{"num_hidden_layers": 24, "vocab_size": 2048, "hidden_act": "tanh_gelu", "norm_eps": 1e-05, "bias": "all", "init": "normal", "init_std_qkv": 0.0442, "init_std_o": 0.00637, "init_std_down": 0.00637, "decay_shape": "linear", "dataset": "wikipedia_en"}
Each number is 500 + 25 x the weight over its row's rms, rounded and kept within 0 to 999. Layers, rows and columns count from 0. Numbers have three digits each. The size before them is the row's rms in percent of the matrix's.

# layer 11 MLP down (transposed), 512x128, rms 0.0381, rows 349-403, columns 0-127
087:525469503477504533494455517522527518517498501502506443533505467513483501503495456488504501435505494494491503482463485485476529527565559482449469481497516465472487497496491523528481522531505536515476491453470488506506497468475505501539495481455479534496508523524518481513497501510520519540465526512523510487550518524506495487449524522502522522476470504508468488537500450474542524484508
109:500509485506537466511527454543487543436546495499524525520503498541519488507524498490500520472473482537500518490460464479481472473465513498467554532513502504462491532495492457529512483505477470532478493501524503504512504491509493517483513501518531485521470499508486507504485524459495495511531442539446520463498471487528471545509560468513505481485495492508550461520522494468491483511507
084:518493501486536471534494542461490460510546495478477491475456502525517508501496481506487532516519514460498512553502522501486512443517526443510475440469526466524474461479481455523468530517515504561518542464508526447492522473459531537489489476492490496477512522504501498525517487528467506521503523545486507501507483510505534500476511491522520504500529504537528524505508465494493490486490
099:469469484474474485484496503488519534482465460519505488539541536507495481469475505505495474535514516490477529498479518499555515517524484447490498453498525451566500536527507504499506483485506470493521512479523498506530482509525476520468534497514529496496507480478504530525493528515518546508518533483515526487508447461499506540494499534520457528526505516471520472450511471477464458504455
121:515486473486458518512491497490521528509456476503545472485512484491508474490493474428514470493477488505527485514486486480466535521535524469534478508546542529452522517522511492464486530494506525493483517512552478533485539484523525487526502510535506471496507512488518497492504495467512477531512553550510530514484512487457539451489476526522476455530477493476486512508490516499450491487539
097:525442474503495514530502498478543529491540514533500521525515512430475468478513510528522499521506462497513518485511486452507521508487497490510505512446473475475482482508531466551495519496530481516503483511547540519538509476551473473495526494507492513497505491498549498491508479491512431519470489501501544485503459530529436499507524530495496468499511507508473458460521477485483490502488
109:492469487529496482525505512536507499504518486538525493496490527472521550478486500517503439482422497506506496499509510500473491473468486498447498511490505528514478482516457504540503442467531512505518480525497514496530505491496431491547523509472503522518530534517566482470460521506475533469482494489521488504481464509505487523480484498516527523481485514510494521533542498503575494492508
119:540521480502479498503501514525501528536498508504496501474484535439530512480503493525468483482482505465466563495445453513505450539530525496522419472541521485497536493516498528504508457501525500491461479513523462487486488530518492504548503489518515502507527476503524509514486508532499489516520511477503487546494465501485497493488527525530503459494511427513514494495507467509465504477533
110:503503489458515505515517510494488539485500500496486472460492479456465525477479491514523497464495459478482509481452522505444483518513505500463531503488508495479484490538499515576497513510499489460452469511476500494529516516494530535545515472491507503560484495510497473550484512520465533515474502490489506510494528470507483434487497512510493486523516557546544511492497506537544478528522
096:488455502473561490465562530507485527476504466476477473523480490514517449466491527522530519510539480473488502496510473482466466488467501517482490536507514540533526537519502471544522511541508503449488494501482489531492507516467479525503504492512505481567536488511528493516511476512483487518506441461512516517468492462513474505510493505511517474490493494526514489501451499542515465527473
098:458521487489489515497491497547488473531528520481530494535496519510498503535524489499545506478438500498492540519457489486501481534545521489468518491504510482495493495544534517472495476492457498498498506471510550531523520481469512505507503472506493508484549501491477488527531463497522520501501511497468502500472445506455468473481586471509520528510512499486480449471508542490479455493531
064:528509531478512534563483501448481487505518515409494467490496482542495487458504481495497516499499473496487540502484482461539487469531545476505472468531507496514495512519505495437485534520491497518546481494490511504519499515521513503481524517486499479498472503511522566510490504479487528513506511500498519540459436465523513458508523529539506482497494467495500474473491506493480508479538
097:472457500445532542510475510514519522519518473500492504517500501458529504463506461486506472485523511496495522516495489494501543475474469530465532503483491511555505480560490454468482550510493533502502501552559490487528490493500516468508511464463497493493517526494541457530531532469471501484502509489478478515514445534469518468505485480504533494515506455518503495504491490488484542476473
095:536534487519533500512503492478469528473456485519515532494475536561527443529463498492508475518502517514461537482495504496527497489517528491527528510476496462495526516479544536533508524501542498490485512511534451492536450543473490487506490487490496492482464450512468529527456489527470502518520485529482475500483528526475493529532456512493458483448480516484494515517493483502516495480493
083:574504515488510479500470471547517487554475506491510482502501489501489544513527502491498531488482535433509539497479507484543487497543505494496448522491505482489543498510491487456495497474477485520516461472487513496513442449498504487525473497508472504474535465516535481537500471504506526507519517516527456526547501479458477476506536533517516504491514563510473515489476483503484501497500
104:510478483504482509526526458513486514488485501533433468480505458514491561452458507484511532506486446506510507499511487490523530515495447499496526482475499514498496505529480449503481482467441507519522504494530509512513510501515520475453511466509514535489465525563507469479500500482499507455480497521488499456483501484478529549462543506526511513512512497519537519548500474512540498500497
100:511509465512494477475474523497500490529489484474512479500536495491546523483489509493485495506493473480515469514528458486490493483513538504530552483500531531461415500492461542456495491518487489526488481514467512477496566479477478502520509535469512523456481540509482479501454496489477503464469475487512526498533516464495498537531466524521546506506548506510510526515525490505517549527492
095:560505491494503533473477470499495484448529507531515512510449514488519506508478516519494479512498511462445490505505515480497487514540467483488466489501520509486513503519529508494491511510491511511514516480543501532511466519508506522489514484524520512468495504490523521499481414495487491525468594523547488481468526505499513479477541466481539531478492525510495481447482462471482481509539
097:510497550475490492516558535511505487485483482454555471497528501504498492489494497501519489476494493517446513519517510504459497537489531541501541538485478473485515525497486510503438510489469475470539460475483495549462500505489475515553531522532464485478512513493558498492501509470488505496484491492461525505503453513481471544504514492547515478498504544501467528459495473481531490500501
105:505529512488562510494489474464469491516495501472495510523486485546478482499477464500480494467502496531480510503432499495504473487486518531535481523508503467495513518540494502518465514543505510517471451442510500525514548479547482499484515512484501491500518548520516493502479481501507545495496483508472518493507509506512558488512453506501503573503518462469514451458457545500466508493514
071:564495496504484499491509508427504497467517483408489478477468454564511486545497469538451532515448494501517547507474520490495504473504507529534539501484521500499512473514522491475512507533495496517524495480529455474487494492482516520540484502499472498497505496503507481484525511524492477476540482483520455492507535471540523496494496476502511487474495486533492500489525485522487541486473
107:484528534514524489500481544503511521509473491508540519471499525521500522495513529534481463503469505505479494549507512494513506499497480572490524483513474507498485466513459501478505534526504494481513534518483500491528520482507485460506499516455496508482473487476479435487529534497467499541485489513528504487512517520498441510497488499524487456508489530407508551516527497460479442516506
111:492472502507507493497525507440524481547532547487483496503486503498556473499526497510549457529493503522509512526527501493497501512519505473489511525499488524507480509486517476488503464545511520497465517469500510499524492494578502512488472511449529504555491464516486491473533477481506469481459470447487505498516469438524499547509497491492515458478454522503533498474486488500508464543485
097:505487513479508541485508493480467432490505556526524501510513498539530526518475510523499497519491457495494491502475534490489475470498531500455505489498474487525469488458540494464531473490519497520492477458465478520554490498473507521464520569481510476486466539517495554515484507487526469483463520494483468491490519484502524481499499530482484563507543513535505520505502474506527464518519
095:543521477512490464517512476450497467478480522493476530489506493543508484521496528506545492540483505545485443484493483499459501516484458500515539498507463501476536518481565477481522477511457517543500556471500475525496520494510539500541473495505485544495497494497505492497517514527533448531481554487525492438486534487511502504477454509474482506503470512500495476495506504515482501485517
103:539506446485525522486470505482478496537520508465545494499441506548500501521505455509521505497475499448486482518478483496532488484498502509479497451538505503511506471494467518484518526516491528473484494478582497484518514537515502492454532509533495521456506498488486571503472492494523501545507495494496466479528508514496498510512505460515508500514527462540460491484510522461489451532521
080:484516507475496497482538511540508459508508534464509515475487475503513541492485533500525492516482491539497503533478504497472505491484525491525546454444494513491430453496474510511507461493501471527461514497497503538533467486502492496462496517520532522488448521541535487523501499514476474491531422465472520523525449471527502515510508476519525466489506529529513511507493511490523524502532
107:500502503528506540531468524530498481528511501547534508516511527424493494462476472478495453474526536460531536515497500489531530526532473469486478530514495500509498510479497518481491522482493457491491534540520506505526520482524474504483496482511462457470502537489505476490533489480426510497467493524511514485484455562502502453502513505451491519494516495480522519507497474493507517455497
109:491508490468480480487491490467469517480523484511499543530491497570469471491491461519503496541463523512474476485475484525483499470456476521506463519486525476541480548517518475458542492533511508520497491517509507573496547510515468493512526476488462502489482495532513515464475484502474501489488521478483513526491493459530536491513508579478504499472511531514532503455476506530502503511501
097:460463464471449526511496488532545463489517502520527520520496477479478493508483497492476490424543523503492494544563491551500497532503489487467485433544476568509468492530472492520496488466469489485495471523512532512487492532488535510540490504503484502492494511499465528517507504491487540499500531496503521513494491502538464497488528481527505507507477525516496456502484464496522480525494
109:503521455543517499498472469491500512479460485482490545508518476542526506537473531480480494485511503474527518484509480493483482492484573487479523466504543459531513512472478488498486479482535475527478548474534494525501472497468503484494474492483508472532548493500487523551467526510481501500490477525522508529492455473534512544504493460533483494470487517518500491539537500502533446464485
098:525463486526504487478460476492514494523499505499542496499526503548513513484546493447516455516491552472541531487508495489516501488496468482486474521487489478529498502490509491501535510499476495495525498476482494530512449503540525514530531496516445521493520513487499522516509530508499459474504559493546492511506521474524485465489533487488447493510500519483515531463444462566518514481452
077:524489501514507488515517533432472459453488499431503477496490480539495485492455476514524486479476505506522473525498508479456491460541527438497511490529546530513475514484496505479503546528533498487528523482502508491490493522498487466469504525530529516456481527534489527546473488493474499489525535500498499530506444492516508529527524539517500499496478521504537522520501494467459492517475
089:490557517481499501484507459459454504465512514531500549497496458517540483499473500508505499499500465521487459516479535495469507502453488503490499471525518437526495548513503513462504526559512491501486461530496518506480489525495476496522525478460513523518493450491505508532522507488493518493526509542546451521473543470528477492481474498536509484491529495509530486495450518525481543502506
084:511463508530468532509505543467501559481508497436506505496486487513517491526481517497520489532516484503485512500500444493493513517540499510484484454537507531481489509521512498492527560540474484493529470516504484501442480478481492462490541520525487508502506531497481501498489500483548475483522531540518497509533528472487504524454511482513467494471449483512476521497502488549466501518430
101:476536508472486518533512464482541521502477502496501558499541487479479459516538559486493502495509469560510501520518509516517485490503478495474473494517508525501458452498490458516491483455541486530456501494500524488497468506507496469520499535477538510477485496480517484540495547504499477509464530488509495503482504484471523483540457542478476504504458513505545550497482501457492500454527
095:512514480485472514512474526501486472493499458522544475504485508467521537493521512467521491481511547471458579517508452433486503519487484521525532480508469478479522466519424508479512524484487527488494485495518503533500528508480532504525521533487483476441536558487521477533511530508501477511505499460480525489505474518484494498504480484483543479497517516493527492511508492538486512510470
115:490515536502510487521491508476469488524515469538481520450422535526488463498492515529499511487518496516502509523499499504471497486536504484510443504504492491519524514479535506544500449524515494499458481470523526470507450474525520519483514502511519524531554494488466547495448495503538417516528482478513482489465493484503517508542527482481496530504506516517466496476487508510489477516532
098:456508507531517543500526482468517479503554488521480503496503503461486471500484474526507475462535507524516454523539506517463515502489469485534525485497461561520461493482497491514500550522478473493552503459515502486529519479488470484465483477497492498522542515512500512431539485479505535499492505503466524489491433522531487543505502497536498480507511479526509480500535469476503530494480
116:493525514495512524486513487505491481497499516493460492469498486469537529497509490507522526516496483474447495494516483535512458492528526521508522509519443509494546477509507498515470476477512488453498422533443529494492522470490498494549475462497552523533472494511505499478486515513538476495483526492508511508518553433524487504445506521480491493485541528521480466489471521513542519513488
095:521488534513519527507468499494513457512499519497498485465458479499538526470521480463488451491491563502518460476502489484542486495514524494513476474496490545486493512475491519472494475510499499529523483479487517490533513499448490488486517509512470540498488520539496499538518469507553541529518472501459479480529484484503516488506509568534520464488435458487493493514491444506483536526484
073:574492519507537512482527486467491479504499464424459504458493529551516481522518488534472508491465507504509501487517539469484522482545500497512521475516485462474543504473521489460468517506496507517538494483471499516453501522511511507525469477526520512516490524512481500536496531508546490516498489533496480528510481465491530491466506484475482528466443511464474524456496525526509512507484
088:439477524511531490543474485463500513492527503485497551483488529494519528458488479510476515520507446483510493542494515504523515464504502484494517523491506523536526549496498490492553480498498501476535525465538469448446498427507516471508530491517524495518504440476451511506506502494510518462533508492504530501499496524467534524488498469494493508476492525488523525513488514486495509458456
105:475484502506490519516491518546509541459508460563514503505495548490508497473538494485506503458543509530514509533513527501467468508489499502473484507475492514517536524512490478542487471487530478455457514525507522523510523428493520502486486513483512481458523544492507454510505514480500504518500519465491531514485504512460458490448525539501477492524456486476486481530549523477508459490512
062:508536532482505464422541495467484475517507523490486518457512523488499477562487507506488509496500525533490485497505514505538498480495502506542482512478522483492495487478484525473497483474497503501546512481497397497502492495489518517479487500508549523524471478551497508502505511512525498528496491538516505490568488512473500508515517465488501489420486471510527541510491486479510464490488
079:545511514505532516537476520463487436497503458449519478517571502453537525538533514548510521508445470472541502503528493470503538477538488508490486476467488489505490515502515507538501514507492483472505490482509508475476475487518479504512501506514514504456508459490529480463520496496533498522507506546482501479508526438536485495500476500496469516474491512505534507477464515530471531489503
111:541497499517502497494457497528444497463505518529462537516523528516519495508496502489531528484491432500499472516483497502481520493559498455484479493484520471454469449513491495472488469475486497513464517456508518501496486510450468499527494516527534541526490521486516455493552519552508522490498464515492480504516481564525549516502526467444503509496487488504517505493487500490515503499516
134:539464520472474485510486458492467506510469507505491491470452491500478500494470500491498526453504528521491586506506478521476527485532480502525504526499492515501535554510492463516531497502480516509492506438481489484507483512493536519536489470536437498480485532513509450486532548524483519519474485543491484519477506465504495501504496539486508532516525487513487477451501511558523505476509
099:500477506515457514506470494484498472484485488524503503494494502516531513493498467467510498454522514480476503502486441438523516516527545494508486522512527486450525498566493510508491524460491506507516492450486497499492489493499466540493483468503497494489510495498559495470534546515494500501490527445503520520514510527497516522455496490453564501517456522479466550496491565519490477503484
074:557490492500488514467512490467454518486516530435453479476473486560505501558486501502482515493503470544517509500491500488497483447524488483482549506509508484531479550521507513455502510512514503487510504447488447457499528483518455512518493502544516520508523484546532520480516488500527510506510486506505479504548521500466534495475511497495492488446500518520539517447486517503493504490501
095:506561487507478512495508498508485494499469527518496493504473488502533472500545507496518535514492535498476469492508503504502507474528486503545527511510443488495534540521501504515491504548544500490527517473524475524495516461500523485521489462507520491521467457496532549514513518474536483436489520506489546518501496433473501495506547471505514457490508492481534506432485498508486451455496
080:527513496508542504476502486482489492531523498476524495495475509516484498528514440459497521522469523508515486490466533503505521500463481514495483494538466447508547501466519446448484551484465502526491561509490440536534494503553510495478523533516507495494497536505477533525521496512483508475501520456469511530547499508475500497517520514495477509492474484474520517505462506528517517506444
108:526500478495506522530487502469540479506520530447506480477522432514480468469501508501502523521494503487528505565510516487475470471555467548499476434522501494465525533482521488483480461512545483517519464508505515473490482488492516526514500524507473464485488550531488514538510536515538531474479515545513516484505503496530502463460494514493465496509498478509470469503470492495486539509509
105:510544504499482497493492501524505455455566478514524497494527522443493514461496467482510462439511521513522517501507493508509469523517480497546517504475529494516488456522498506517507503483462484470473545471528489526500522514504493526520475490468465494490502514507525438545509490486474511527497541447492537489493475547514506497506521472513543520504460495507484506569480512473505480509489
118:490488479518532473497494472502500491472489546464434458493581474505497472499507494503502498497489497509516534509471532457499520546508496538516481468468452544489484489512543501476544515529534478500534542496502527505483504502547506516506497503506520481467537494510492507498521500488517512511457461511499462453500488527511465508529524532481507463514509451483507498461504508515462500551488
# layer 11 MLP up, 512x128, rms 0.0708, rows 350-403, columns 0-127
118:445509508481482505509522484511484506536466525502509511488481493478488505526497531513486454497525485519504518528484470499528482507488469521510520511553518545464514460510498535492472516449460520488497441528503505466482531522507518529489488450534535525491478458497505548500525520512500498477500507479500494492450493510478504415485480508506513491508506558528528509507488497540550540519481
075:501493526502441534499521492524553532470455477507483512512506426507481530518487533530518484534494517547502505496509484504514508502495510492547521548577543536487519504538504486455522477488517524460509477512473475533511537513485474471507501531511503510483498464517503470450497499463525506486512466513472509505504464468501462509525493513479479498493497451522504512516491528522506532496481
107:508490509509477510479508497489506493487503470514462510493496578504507455503487487464502456489547497498548533514497530510534531448504467487526521478500489500510500535529513539488531501470497475466543484506501512544478497488473488517473503496484503497501530471440476480517500494559525532512544467523470506541519502488473494523441479460512481505495470509460513476501539498487529508479455
106:490508505496482451502546490514563513479495495489520512488486565477529520521520517492512510510535509460505520506507545522541504511460481511530506494455491551485460437486475536517490445492501508487460497515479508479500486495502505500483491496488497473488524503488517461495553478489480569506484483497479453475526502533495507474516482463534505519518488490490493499518565516502507477511448
084:483492476496505515513519502474456538469448483505526484475517513527545513467445485513494482465550519519471519554458491533473481506510487504498515482521485524543505515480474479500495539531510537500484511523533481451482500506504531512489480484493475468494509504501508490500467545513497464498556493448476473524502536503486467481443504488508443504553486494515532487541501518492505482506495
110:478491504521517492486475499519473518479481508518542511515484499513498508526490498512443485517493490484493524483515516514569523494467500497502470487493464511479508429509474547523487474481499481515507519536489552529503460480459474532493511536466483492505511480500509490465489488528452499529482496525544502502477534578518450475481521485469491501481525473512525517541478518489515513434495
116:506470507557474494483470502487516538496469513518552464488507537502467498516462477487417471484481476542543490461504504508529544512489465488516518488525483524500536497525489523525498498475518525480499513495493518528495489479489483515477501521481483509467527469442480486489506548531515514522489496506537516500473500531551498464488521498468467531496479472478549492529517504488470530465514
110:509512497497468486496505482503493490531528513518503517505477509487560495516475536491512492496507477515460543545518450516494473510480505450524532493542505519529489496497471514506481510468554522459502479546501506488546554508495535477475482479516464509504473504494502495487443550537467526452517517495520515519473481442499497496445497503477478523496462508521502461519471504484518476534474
110:480565496485486486478485486494495535512482518512529504514491458504481488530493559494489452493516511519473453509490432505518546495502482490482505496552469478479505484521454487504490484500504477488485517510509500450516452543528489484479524578475469506503526529501484487563487532494483524469475512493505484505490500433507515508528537490491488487516537532523509516494489494484521534498494
097:505501530500513490514465496512487495465476490511504525491496501497526495517485499469492455496504452537554534526522494550533519528447483468553543500485495477533495470481456529546565514489506493511494525527480488537500426508494514502496466519523499472519523480516488493487480531516471497463516497487493521496486509527473486522493529502452476481511466491503531540523496503478482539456475
084:470526468507481495501534482518541509498473508523492501518484527501546490494471459549526477469509506489531457467470505493502481540512480471553519533510465517521482491554524502489509492494546517497505521526485535476475512532522480486472462496501439537511521497481494493534502510494531510500484468505426516512510483502555526547474515519513515503504471540511508463498503495487478492527451
083:526522541518500501524516488492466529491510509517441499458426488511484516528480503493473513514509497546529483452480523489504487553503457513531469514486525542525498522505464518507491476524540487514482514517473515499529483489470504490494518481458463502480489472521472508484464448484490485499543476502492481505487493473461491522518468489513515466522503523546510499496529516564497436493500
107:484489491501497539494540463532505509500515534522508549515492514482541492502510489521554485524540520474491531471492439503523473506479487546487523506524436491463515522502455507458514480471512481539547477566518520480496490495498493493542476500501478484525464494552502484515520520498475487495509468486496451523490475518497505486507491482506507502501503452482454525474499543524499461474483
076:486494531504498482531529510517501540461500497515514531457465464511501544516457540519497480514516516457510547510525516530486521568492494481497530490502493493444534533533493526512464490458513461475504464504478512510539496489474481470477521479523513497497490490469523510451526510488468474444479502524494507497450465489462482493467535465502489471498525497495482505520452496520506488469479
115:497523516482484490495495491515489510501514516515573495473508502502514497501492501523518472537492481565484492559509476538479487520509501524527518493496513499484525511485493531516514487473516506520488489517486506479489523553522477490539466535464484462475514461480497490487491498512514487463547522458476470553498562449486476469480522474523524462510450510472474525512449484509508521488446
092:485499546450512516473496490515490495476483452540462505525490487522478535514490531476521520487489514482497558467456501482512531491523486509487488524480461502485557501525531511497495479475511520524519513490502516479513507540523496471509470477496515515559483481497494471517526486553522549580491504518484478507487505557501506481469539470507505504501483460531482505489503501507475501433498
075:490471496520465490518502510441510537498481488486517527485521518511475499493454511521500523504502479551537487483508512491480565498455534531516493544522479433506498498530530513497494504494553493502475477514460494469475507505496492485554518528514487511499488531512509520468527512461528529530486428492444526491490551462503480477502482520463507521517500493503498514522486496538490487471477
103:523484476490486486476457489509506523489491484511478539526499509510529509517489499496539478507482536497512531521488469529552494495484508512534520456497492507509535457501516487523520504522483480488443476519483467482536517489475504467478501502437525482508500516491436502514535473556503502468511499523488492517519523500500480413518496534467445516530495449470490534510519526521523513506477
110:482531516493473511490488524521508489481468521507531502478491483510485503533489506506502479512515480472527491507501439513498514495479433509575527455463512492509513479496479547507546509481519480519450506504522488464517477466538500505472443474503482481484513513496502460521506509477471504498501498441456485529516506498512489485455551484512479495501522479539520484534523542500467523498442
087:479517536537486488442490530459498498482521531507516499472456502488522502527453482513458460503505518534517494525516503500502482480468501528537527494524565518537533504458489503497489482500547505522503496505521495513507519550476470434463478501454463487470506531516491545458534484520538482473542497504508475524497514488479491531498465519495494511513548478520491521522507502504465491506510
112:489480537502482472496526510514487478479517492502542499497461536494485506504516523531523453583517512499487496514482489485519492506479448539551510518493501536475470451536492503527478454513519504487490487504499508509501500472510475455511522564457524483504518521480506509533489510475490516495469499491456509572519523479469475542480526456494466520516506522524486467504521508505498508525539
117:506504532483457501491545500518495496487522545520473504494514530490527499492499504469548452506506466504509545501458448500530492508496461485545544524489524499514481547511481498501490508498499449491528468500485498480461540547448503558475521522461522501478528497468490489486523532483491505515553440482494499521495466537509509514538525504478520516490474474532514493526513499524495502489532
103:498528459517507522496528522503528494511515499513523474478463484490453500502482467501542470521493481513531482540476512499511522521510472532539530474481455517502493535505549494519507485467517458461485455535541492497510486489520503526468489522478518471440514505512510489477511492523483513491528553512469513500525493503537498543513533552481493470489473504497481459527504501456537454497447
083:505493485524534513497524511512496501515481536535458513512518493490474496505522457557469536470503505544528515499536490498561546463510525492481496517515488494516500550511483542517478499523546501462473515497505459515511494506493467510483483555487530470524467525494499504454484514472454553489450489498502559534474517503505490478493515528498482554495500483491518520516500503465471516521482
110:526488472506493492495540488498488486526474445515506475500485519476518464496471499483524525504516500482535498516464492520521488510469474526557521522561525510510494467492504510498567509479507482473534479518559518491474510457465451484480523504523500491516537519498476519506509473507480472493499487522482525455552541521545529492476473475502524480496535515475539447514505508503487499531459
070:491489543477486532501505457517517512467533483492458494459494539530493492478502477450495513524500450468508539468509498487533514540487492502496486513481499464489527524497490484473502473472462459519518476492475518478485507532561503503506494510486486483483497495486492509497506524483496545490487546461490480462510525577520440491497470477505479536522511464512505483499500500548484521452545
094:489499515505514523495501517490516532480497517509461526488474510484494513520506455483496471486509518521496501480469514485523497558482505516514454461504516532464495507523452495483437443514532471516488534528442506519541516488508531486452488460490478493465481540506493517486484455507518540470479457505488501496502466536529482510471566512515481497529503461480498524488486457492480463524501
107:505523468442524466493492500525522519511464480492495533472503536500523512485500536509520507494508453502496517522476476509520536521498495485488563482525442519486515472472495480525523488469470473479481474526477476428511506487463526500473487476514514472504498469516477511543460511541509587504526478533488456484495511520460513480486512444496498488514513510481504491500536493488485522505507
093:479511518506453503469538523517509513500496521484489471519496470497529474511496507523508508521505561486521500490459471513467531481510464522510503519530539439500512519484547504494479474477523498515507500494518551485501518518493505471521544505546474467489510533484522531536511494422522517515519495493458447523472492546469540511518469496526480501515497520454479501474517520479523458504478
106:502448477490506508514520479510493512510510495494509499480476506501478458530473489478473462479542505494520503504459498533553516496466503496531487517505483515469547544483507568505474514511496453465478477510520504515467451499509447473466519505537503514502480491497496500482520498526500556472551542478495500520528497464521453485470497510515522478511470551514478480516486447504521485517456
087:492530549520458458485488539490453521511506504486503491506509487479492534500497499498453517507479485485506465535491517530481500503538507508537506525519530492493480442486528509555460506511494463515470551513448521504480508502476434449526477530512506465488481480489511493535541505524515536512475479494485508484514508505489510523462549508527495470532478478465512487495489466485475522464538
095:479524494484492481459488498524449522493507515515540494520466478485507507481500533497483500515494476547469470499518483545547533515504496527493505490490466520528478517456444523498485469473486497523469503492514443489519533513486503474523454529502488528515497498458475486513494475513509496514542534450538509534444511491490582511516541505528500519516470519501517537470502467492511507481498
096:492498485557529538509530505527491482514473518517510508465480516509496476483490529504463490518503494499490528565511465518452497486526473467492522499520496472477516450501493504528504467459513479478539511537539543490534488495514532476536465504521453458466524521521472486513471465482507483495468497472503473501479507486519523519472475487531497501470474505563551527480538524524484487516480
102:492505520459511521502510456525478538470483472532520484487495531504533503514487474508457475508519493461487499508530525518562543491477531529488489527452495496541511497520498508477468476491524523423530526505516469503512534482491541461463481518498478522499501477499504512502510446497417519507529448469506479471504506503531515467508520481478497475500534481520509494504507488533513523492509
107:486434507494548489480522522545471470552512519496501482470507521498520503505462504487508521503518502465470511502466486489477491527484512492498512484470454509509499569510492546503540498559501492499474518525488517481516491519460518537498480460461448480538488525531483502505550506501498510430513496482496491517486498478516516502496504522499475460502508471506500506537523445519532523479463
087:480503483503527511503506488523522477475516508525553455491491493461518490514463494518536518516522493467502461451497489509514544473521495491480503526501471530523559524544554496560519475456505509481521480479525491471522533458457487506467530526520496500533481525482481539522527490491521483499527505465498494486477519469548494463487534495485481518487500465491511474471453497506477525485538
109:523473531542453471484530501490541502479463509493527482482507522501444522514511464538490484490546538539542517467474496503500576513477499531503513498493490524472500491490492468496519485483495485462534505502491489513555502497505496501487551536467449499481494509498493511516539506460514504495536472513520481497467541532508512511503529537480524487545464489510541527500525477487458500531507
102:480524491496492472483504520479491487509465502507533497504509512484566507448480461490523454488520525516519538531479461502528492512489494506472541518515504502548544486535513485492446487501495532456487515503477475453514549544494516499518477508509468470523487512472481540536497497521532531504467516472511508518477506431471515448477502464524452524484510500472516525504508514524503523520505
095:527457515498502499496486534486516492476485520525592421496492530482476516475479472530461489478502531476502520480512498483527539527491508492486500533523519498524518485531508479517482501499500506512532526490543471504522489500523474462469506530484435463447531510515507500489519455496476538483542509485509510464507497551516512542507505493531485527495523479501524502481496472478460488503485
103:500510467459472501497512532492484546534556472514522520512478533473539450503490489489509483529511460530452504485494523530499544513497524507502500479522504480511497478467474520505525500509500489518519508527460484491480479505511475510512516529553449525479520481503498490527479481458462454492498548458497505475475486501538507540450514486438452498503509510467484501551514511521493512515521
087:490499510484504488464524543495488533484512475512534466486460484481477503520469475514462502489503467497574520490489512525520500498481496547502511515512518468493501482511512560454499460488500480455498488485520505546484487472510435523499509533507504526486479500520511548504519478486502528453520459479482520499505479532523481480454536502501518483512557548515548489526485469477524515511479
078:530524499506525502462508504523502497521441494506508412451488452554483498479495526499524456475494506507471486479508488489466493535474463486491472476504488517511527463492532503539474527473545512508475495485458529540524488530493493515474525503484478485497500513528504490503471515485487484515542476505490503475481518491506496499552542516511516436498509484527557477504524496507490534510542
076:494513550537486523492480520461485533497493490485492471489466479498484466507522512506518498488522486502523503444471501487469516563485472478503458489520474524540480534506474477499481526462534533481509508504477498464560453513463522501482513469533500514519528507491479525536469529534522485479518519516519520494448479496511507529494517523463455533526512501548512516466457485535497517516525
053:568497484497541522533486542504517478474516476486494508532468527482478487454489453507533494499487499503515521529497531463503506494490526527515496473509476492549507478526514433505519493486516482480516485495507541542557470531500503511487495461475457469491525519487496509477560493474488510490513517476475490490448464476508533482524520489479545486505490503467519483548519449501479523506503
087:482546529510492503489515532479480532451504496482516537483479501510491511531448491519482477497509542478474548550486509522512485509519514498478506509548459498528528493545454505503509483501479465503527471494508503503497511519491486528484466524491480529480527497498528495485478560493507495470520447492524498520464489465526503557449501481524531483504493441458521548517511482464520488501474
111:489502510513480485514487509474504489476561538502520507499477492468520496510505487478482507485511497494509459484528505575525527504480527537498516540525523528515478473465489502504514513465515495510509485483511497481498501489537464492440471568509467486445506512494445526462505462487518507500553516450487507515509522454503511500508506465514468472504483521508550534494545487492445517488494
125:491545501485497497508480464514508508517467488502538509442490481482522489488465504492512514508534494537539511513483447531554578490486488521480501513492497507506497544492536511514527447470506530502504484503490472465534476484480504503517458486520478504484503522487501551491542482513451517482549462477436490528509515527491512451522470485515499535512471498527465499516511509511484525522518
095:533498511555460473465499515474487503539541470461527500484470500533462459489530471524467510510543499516502498527512495500532531532483480523507552512485493519509474505480489547483506493442524486487506468496515529530470497524487485502479464511507498532494492516490468495493526515499550541504452500519490490519467477551526522489494512437516493471515475508480497473504514475455511506468547
082:486472574505503514441531441517512491456513513508507493474458516486471496515482481517512484542520511481518538475514514555492531524460510558520475483469525502511480464486499504502495431499480527506484529503473518517525483489521488489498554529543497508498503492499511517434497487508504518466556463468490500534502499498497483495490505502493473498527498506524488477490469519470549500502496
098:508488529508527513494530506499499484506494535484491492494533477475483495545461482529518497501519472558494517496499523506470544452518528529517448482515513504508536485499514538570499515493505504468469524510505507515534517491516545508485449482513496516517490488513488438484479486482487541463493483513514483519465537509500537463505543494504495516504440479475464505523529509481513566539479
062:472499519499495461512494532505518549455465543482504507453490479491551532475526491464525524492508501519521542514498536490495475539564529484500494526480526508505478467492505514570475494497506545500457511488465495550491495453493467527515493513466492485503524460486516530470497488471511530528501481525533493496463485448522534471499511499512521474506478500510517499505526497545502528493528
107:499485496524510496506537526522477527471513473500479547463491520515488472513463505528491454508515483541505478529465524490531491517435510503493551505513496487501495494517489462496529503488534472505489504541507482525492506514475507472509498530553496525493489510477437504495501571526496474453505499499505503473483460491504505517467529477431490478502493570469485496512491484496550516460506
087:471491524520482525503509536518516500487495511493522491486497484521515485537520534537510520480515477501467469507486439518449516512478502504497488503539497502529540485490505500516498485467490502438475494492538521441523516486490485481484548515513504497561522480461468489501496542498497503511545508556505522511457541404518501494503512543514471497529505503523512514506480474477508490472525
105:504493512489498523501496470478528546515522424522504505490466481483476485490498489509544489520484470497546504511542452549484512518517473464486482443491521517459511537488500561501440498477482501512458471516455497477525498496455512490517470492497499489504531524487498495487509468495515551466516487488482513520505509497506479471464554513513517527510490514524519526499491527527475507541453